From a checkpoint of a small transformer trained on Wikipedia.
Size: 16 layers, 4 heads of 64, MLP 704 SwiGLU, vocabulary 2048, 13.9M parameters.
Architecture: LayerNorm before each block, rotary positions, no biases in attention or MLP, untied embeddings.
Training: a variant of Adam for these matrices, 387M tokens.
Each number is 128 + 24 x the weight over its row's rms, rounded and kept within 0 to 255. Layers, rows and columns count from 0. The size above them is the row's rms in percent of the matrix's.

# layer 11 MLP up, 704x256, rms 0.0671, rows 647-650, columns 0-255
size [ 98  99  98  93]
[[119 119 156 126 116 125 120 145 107 111 118 110 130 175 116 112 137 173  96  91 142 117 150  77 101 133 143 139 135 140 168 121 144 120 138 130 133 174 117  89 105 119 137 139  90 105 129 125 162 106 124 136 133 163 191 122 153 143 160 129 105 133 117 143 135 144  91 120 114  98 126 115 158 114 151 124 112 125 114 145 135  97 145 151 179 136 137 149 186 120 162 137 141 126  99 123 127 135 118 158 127 142 128 107 151 136  93 144 136 102 129 149 215 131  70 112 135 121 119 113  95 138 108 116 131 174 102  91 159 122  79 116 145 117 134 144  93 103 139  79 114 146 134  88 135 137 171 115 163 145 114  95  99 161 129  95 124 131 120 124 160  78 137 156 129 174 116 129 123 178 133 116 162 103 119 138  75 106 116 168 139 111 102 117 112 127 154 113 119 156 139  90 158 152 135 130 154 162 151 121 165 153 177 110 141 117 108 108 174  87 144 157 125 140 141 104 148 169 145 114  95 133 142 140 136 141 149 139 112 125 108 123 108 185 125  94 133 138 159 133 131  96 155 123 144  93 153 101 129 143 132 134 118 121  62 119]
 [141 132 158 158  93 124 160 139 108 125 120 133 119  85 112  67 106 127 127 106 111 143 162 102  79 140 123 132 147 131 142 103 151 118 142  58 127 168 134 114 129 125 116 161 161 106 135  90  87 129 155 114  92 122 117  89 102  77 117 115 104 123 111 140 149 147 165 142 128 155 104 138 119 125 129 106 141 163 129 135 119 151  92 131  31 132 105 117 149 153 178 115 144 107 115 154 161 132 116 105 153 139 124 126 150 151 109 141 148 157 110  89 115 132 130 139 107 134 160 138 145 121 101 136 150 118 179 150 126 148 123 131 158  89 120 119 125 153 121 121  85  97 155 133 130 146 155 131 140 136 174 155 132  97 169  87 150 138 154 125 108 128 139 134 126 134 153 112 126 117 145 101 110  86 149 100 147 106 161 153 137 100 110 141 126 113 119  66  90 112 122 112 162 148 125 105 167 118 111  94 109 155 132 131 151 120 136 177 139 156 120 119 118 158 139 109 124 152 107 144 148 118  89 170 105 113 142 139 104 150 172 174 124  85 167 146 108  99 186 120 111 147 137 104 127 111 107 138 105 117 107 120 163 164 138 107]
 [150 111 132  84 149 134 130 133 135 127 159 111 166 138 149 144 136 151 128 143  83 111 101 136 134 119 134  77 140 148 155 157 174 163 138 117 154 160 142 133 132 166 133 116 110  80 120 160  95 165 159 121 112 148 146 106 121 129 131 123 115  95 154 107 109 121  98 164 126 102 101 175 142  83 172 141 144 113 116 123 133 157 141 107 116 131 100 143  91  64 133 109 147 123 139 172 158 121 182  93 102 165 100  94 113 119 131 148 148 121 152 135 160 169 116 170 147  91 107 112 141 135 145  99 126 105 116 119 105 156 164 153  96 104 133 113 106 135 135 121 126 118 148 111 107 137 114 121 161 141 107 161 141 147  80 138 135 119 123  74 117  89 138 107 133  95 126 104 158 129 143 132 130 153 139  89  81 105 131 136 101 124 126 168  98 183 109 117 144 118 117 119 137 148 145  94 158 159 143 109 146 117 121 129 165 108 103 135 132 160  97 178 130 137  94 174 146 144 163 158 129 141  72 148 151 109 140 106 116 117 124 114 130 129 127 130 115 130 125 160  82  97 125 114 170  83  92 125 135 170 118 106 162 141 156 139]
 [175 167 104 138 136 114 125  95 112 113 184 165 109 158 142 127 123  84 138 118 104 133 166 153 160 136 137 113 122 163 129 152 134 121 137 154 164  97 117 124 114 103 106  66 169 122 123 110 130 146 125 142 124 141 164 153 179 122 153 115 119 103 129 151 181 131 136 159 129 159  96 105 142 121  79 162 105 147 140  99 121 177 114 124 120 125 113 128  93 127 121 144 130 141 151 135 165 106 141 149 154 138 127 129 118 138 102 101 133 121 113 142 152 100 109 126 161 185 155 137 143 151 125 113 127  96  96  98 102 107 136 136 138 114 126 152 193 120 113  91 136 164 147 180  98 131 116 107 111 165  99 106 163 138 136 110 131 138 126 114 134 139 104  91 158 139 144 128 129 152  64 146 109  98 116 100 145 151 134 107 120  98 121  94 152 141  96  96 101 161  99 133  84 145 166 145 155  87 128 103 129 123 124 107 150 100 130 115 120  90 154 160 167 114 103 164  96 135 146 117 127 150 126 131 151 146  83 156 169 170 133 139 144 110 141 137  98 119 114 106 116 134  72 134 127 146 130 109  82  96 132  99 131  99  94 131]]
# layer 11 MLP down (transposed), 704x256, rms 0.0634, rows 647-650, columns 0-255
size [100  96  98  93]
[[140 121 111 110 103 122 145 143 105 162 109 116  83 139 125 137 166 127 124 110 156 134 108 134 100  74 155 177 110 128 115  98 156 161 118 120 130 128 162 135 159  76 136 110 105 113 128 156 120 109 162 109 127 135 124 147 132 128 134 129 182 143 142  91 121 115 149 119 111 127 132 105 132 132 128 145 161  83 118 132 133 118 107 203 144  69 110 107 117 148 127 134 119 132 144 115 117 126 119 129 130 145 149 154 111 145 143  83  76 131 138 148 134 105 155 138 103 115 144 114 142 139 105 112 166 108 163  96  96 135 141 124 128 123 112 157 128 111 151 120 124 162 102 104 189 130 173 128 128 116 115 190 144 156 119 124 103 204 119 165 167 138 108 130 121 121 129 124 125 118 122 100 144 161 112 113 110 181 138 120 181 149 135 143 109 144 128 126 159 160 101 104 118 150 101 108 132 128 140 133  81 124 133 102  58 146  89 153 128  85 116 127 153 125 153 120 141 128 142 109 121  93 133 107 105 101 142 147 156 103 102  91 119 109 157 120 153 123 137 107 124 105 116 101  88 160 147 146 121 127 115  71 179 170 100 174]
 [121 135 112 122 107 159 190 123 171 155  67 137 134 149 101 117 114 154 114 105 122  52 123 120 123 117 111 160 152 154 146 117 172 123 141 151 117 104  92 108 138 147 104 119 107  94 128  94 159 153 128 126 128 177 145 126 133  83 111 158 111 111 122 129 104 126 157  99 140 162 130 147 129 135 122 132  88 105  97 102  98 149 156 106 129 111  99 106 152 107 135 152 108 149 128  97  83 144 114 136 121  92 134 103 152  97 132 155 136 137 107 109 151 145 103 147 119 119 124 141 145  86 149 151 148  90 102 184 135 104 146 184  94 165 121 137 109 117 116 151 119 124 108 135 117 100 167 129 135 150 104 157 143 152 100 149 130 144 109 153 147 134  95  84 107 133 110 128 120 147 120  96  87 182 154 142 163 144 121 126 128 118 151 109 138 113 130  96 141 119 160  97 123 118 151  84 146 135 103 106 155  88 125 108 126  75 114 110 139 156 141 136 163 104 151 149 153 162 115 126 109 145 144 112 178 151 129 156 152 134 138 126  94 134 122 138 140 170 135 105  98 156 121  95  60 142 125 155 123 128 178 158 123 127 124 170]
 [139 128 120 121 128 155 107 169 124 116 191 134 138 136 126 115 131 120 141 134 105 146 138 107 150 134 116 137 100 156 107 114  98 103 141 100 138 114 140  90 151 147 152 135 157  98 135 104 116 136 138 146 126 119 107 135 141 115 111  96 142  87 128 153 111  84 120 119 130 142 129  83 127 153 126 145 100 147 124 177 116 111 138 136 124 144 153 129  83 136 121  89 192 159 120 139 111 156 107 131  98 104 126 131  88  92 123 115 121 132 110 139 116  79 137 130 110 153 123 155 132 135 176 120 125 164 132  97 134 152 144 125 131 107 148 113  97 143 138 160 140 105 102 112 145 172  94 135 123 133 130  93 176 150 175 142 130 102  87 167 151  98  70 136 126 132 109 129  80 138 115 140 163 137 132 151  62 183 121 135 164  97 112  89 180  92 133 127  93  97 175 166 105 145 101 148 128  83  60 156 138 125 155 116 130 145 139 116 124  77 145 135 116 152 127 143 134 129 167 146 164 161 166 125 117  93 133 137 134 115 123 136 134 140 107 132 110 122  94  81 170 134 163 112  91 126 154 102 138 106 145 126 117 165 111 147]
 [ 85 157 141 130 168 149 107 159 102 121 179 108 119 157 132  96 148 159  94  97 129 100 130 119 112 124 108 169 167 168 139 151 116 117 139 122 112  83 135 117 113 122  89 153 104 146  94 141  70 104 113 120 145 151  98 145 157 144 121 150 143  91 139 126 143 139  80 141 116 131  90 120 124 154  97 170 166 153 114 156 130 103 137 181 111 145 136 138 111 132 108 139 121 110 131 114  78 144 138 108 131 143  90  97 174 174 129 130 154 140 147 141 163 147 135  91 128 127 110 158 121 130 131 148 150 115 130  97  95 159 126 167 145 102 106 135 155 130 103 106 148  74 105 137 123 108 144 139 152 133 155  86 100 149 120 174 144 131  86 162  97 117 111 103 134 134 132 186 129 157 154 123 126 137 125 132 137 100 134 145 114 106  69 105 127 115 123 135 180 128 109 170  90 136 114 131 104 148 104  98 137  99 105 137  93 128 162 123  98 154 102 129  91 146 130 127 107 129 155  93  98 161 130 131 101 104 134 162  60 115 128 133 151 160 132 161 150 120 112 133 115 156 145 160 156 146 112 110 121 139  93 131 141 118 163 125]]
# layer 11 MLP gate, 704x256, rms 0.0671, rows 648-651, columns 0-255
size [ 97  95  94 111]
[[131 110 120 119 130 100 156 163 145 119 104  97 100 124 146 157 143 122 162 138 112 110 118 128 145 107 123 172 144 110 142  98 117 108 128 122 136 109 129 118 123 148 116 162  81 152 129 153 122  31 113 135 157 127 160 137 121 119 103 148 144 132 128 100  85 109 128 168 168 133 137 103 158  87 117 130 112  96 109 131 136 138 136  96 162 122 162 147 120 114 118 184 120 150 104 141 131 139 127 141 105  91 118 132 165 126 126  98 117 168 132 135 128 141 111 150 107  96  70 106 172 134 129 147 170 150 110 207 154  76 111  99 114 159 133 153 169 139 180 128 141 141  98 102 112 136 159  95 130  89 150  80 161 106 107 128  83 146  97 143 137 107 134 123 128 120 112 114 155 165 107 100 150 140 163 109 121 136  99 127 109 146 128 135 119 110 133 122 121  84  92 140 130 142 139 143 126 157  97 145 143 105 121 145 114 167 168 151 140 118 138  80 129 124  94 150 136 119 138 137 101 121 140 138 110 163 115 119 114 162 101 127 157 132 126 126 116 153 144 194 146 106 153 130 153 108 151 112 103 145 132 102 130 104 191 154]
 [110 145 105  97 169 144 148 138 126  87  86 125 111 108 136 119 175 148 150 133 164 119 132  84 181 136  93 145 150 196 147 167 109 153 120 142 167 140 104 148 137 115 130  79 167 141 137 118 173 114 100 116 139 163 136 139 155 114 136 141 161 167 162 121 122 142 167 143 115 107 140 143 115  73 192 132 112 173 128 136  99 160 101 104 133 108  96 157 147 119 160 155 105 105 123 130 144 151  98 108  83 135 112 117 142 143  90 123 105 131 142 119 111 114 114 140 128 134 148  94 156  95  99 110 119 152 103 126 133 142 121 108 108 138  95 166 126 138 140 138 131 123 118 122 117 125 140  60 119 162  94 140 145 138 132 117 128 141 131 120 116 111 133 100 102  85 144  82 136 138 124 148 167 183 139 115 129 109 122 141 146 147 157 179 124 141  99 181 152 147 118 114 137 144 135 112 144 101  90 100 145 110 126 129 120 134 119 119 166 115  95 114 127 146 142 193 104 138  96 133  78  88  95 159 174 134 143 132 123 136 115  91 148 110 137 116 114 133 126 110 116  76 127 138 148 131  89 119 163 134 122 101 135 141 134 109]
 [157 134 112 143 130  92 161 106 105 101 157 118  82 127  97 117 125 127 129 179 128 123 178  89 148 128 136 174 136 113 142 123  96 118 114 114  94 173 152 148 146 134 147 134 177 113 116 147 134 136 183 169 115 131 130 160 146  87 166 136 117 132  96 146 130 134 111 142 122 161 165 115  88 111 132 159  77 158 100 119 125 145 132 130 162 139 119 114 145 116  98 136 126 173 135 143 112 113 137 135 102 110 108 157 126 107 170 148 129  97 164 113 133 152  89 107 117 100 123 188 127 127 102 146  81 146 112 125 110 170 131 119 111  93 184 115 155 109 122  66 152 149 141 112 117 139  83 115 150 144 114 136 119 139  91 102 171 124 109 114 101 145 138 118 129 115 140  79 126 155 132 126 142 120 100 114  93 110 126 110 135 131 143 147 138 126  98 163 133 140 133 109 186 136 130 120 101 170 123  79 130 147 152 179 118 117  90 110 143 119 149 152 129  92 139 122  90 139 155 116 145 194 162 133 122 146 102 161 132 124 112 126 147 121 126 141  71 145 106 161  90 143 135 130 126 140 103  89 160 122 113 139 139 162 129 130]
 [136 172 114 167 109 120 133 168 119 120 183 154  62 132 104 111 119 143 108 147 167 165 135 162  99  94 183 153 172 134 106 118 161 137 126 108 142 111 151 137  88 114 108 108 112 117 122 138 134 122 188 103 155 145 137 167 117 120  95 122 139 148 112 120 192 102 164 114 132 153  55 122 124 145  96 105 109 121 121 151  96 113 112 126 128 132 141 146 166 123 130 118 109 140  85 108  99 161 165 104 113  86 152 129 126 121 144 163 139 147 102 132 138 135 133 156  95 113  95 142 114 161 131 137 118 109 156 116 105  78 132 137 170 107 145  94 154 110 141 165 137 143 122 133 151 135 152 138  78 150 111 105 101 182 122 135 142 151 133 117 154 146 123 157 146 115 150 103 133 146 114 120 104 144 179 109 156 167 110 108 128 112 177 147 149 118  86 141 108 141  83 113  79 150 145 149 172  92 107 119  87 146 168 110 101 119 136 125 143  99 145 116 108 182 126 133 125 107 122 145 148 110 111 108 127 133 133  83 114 141 133 101 122 129 115 122 101 129 135 132 117 150 141 125 119 134 122 174 142 167 116 130 116 126 121 129]]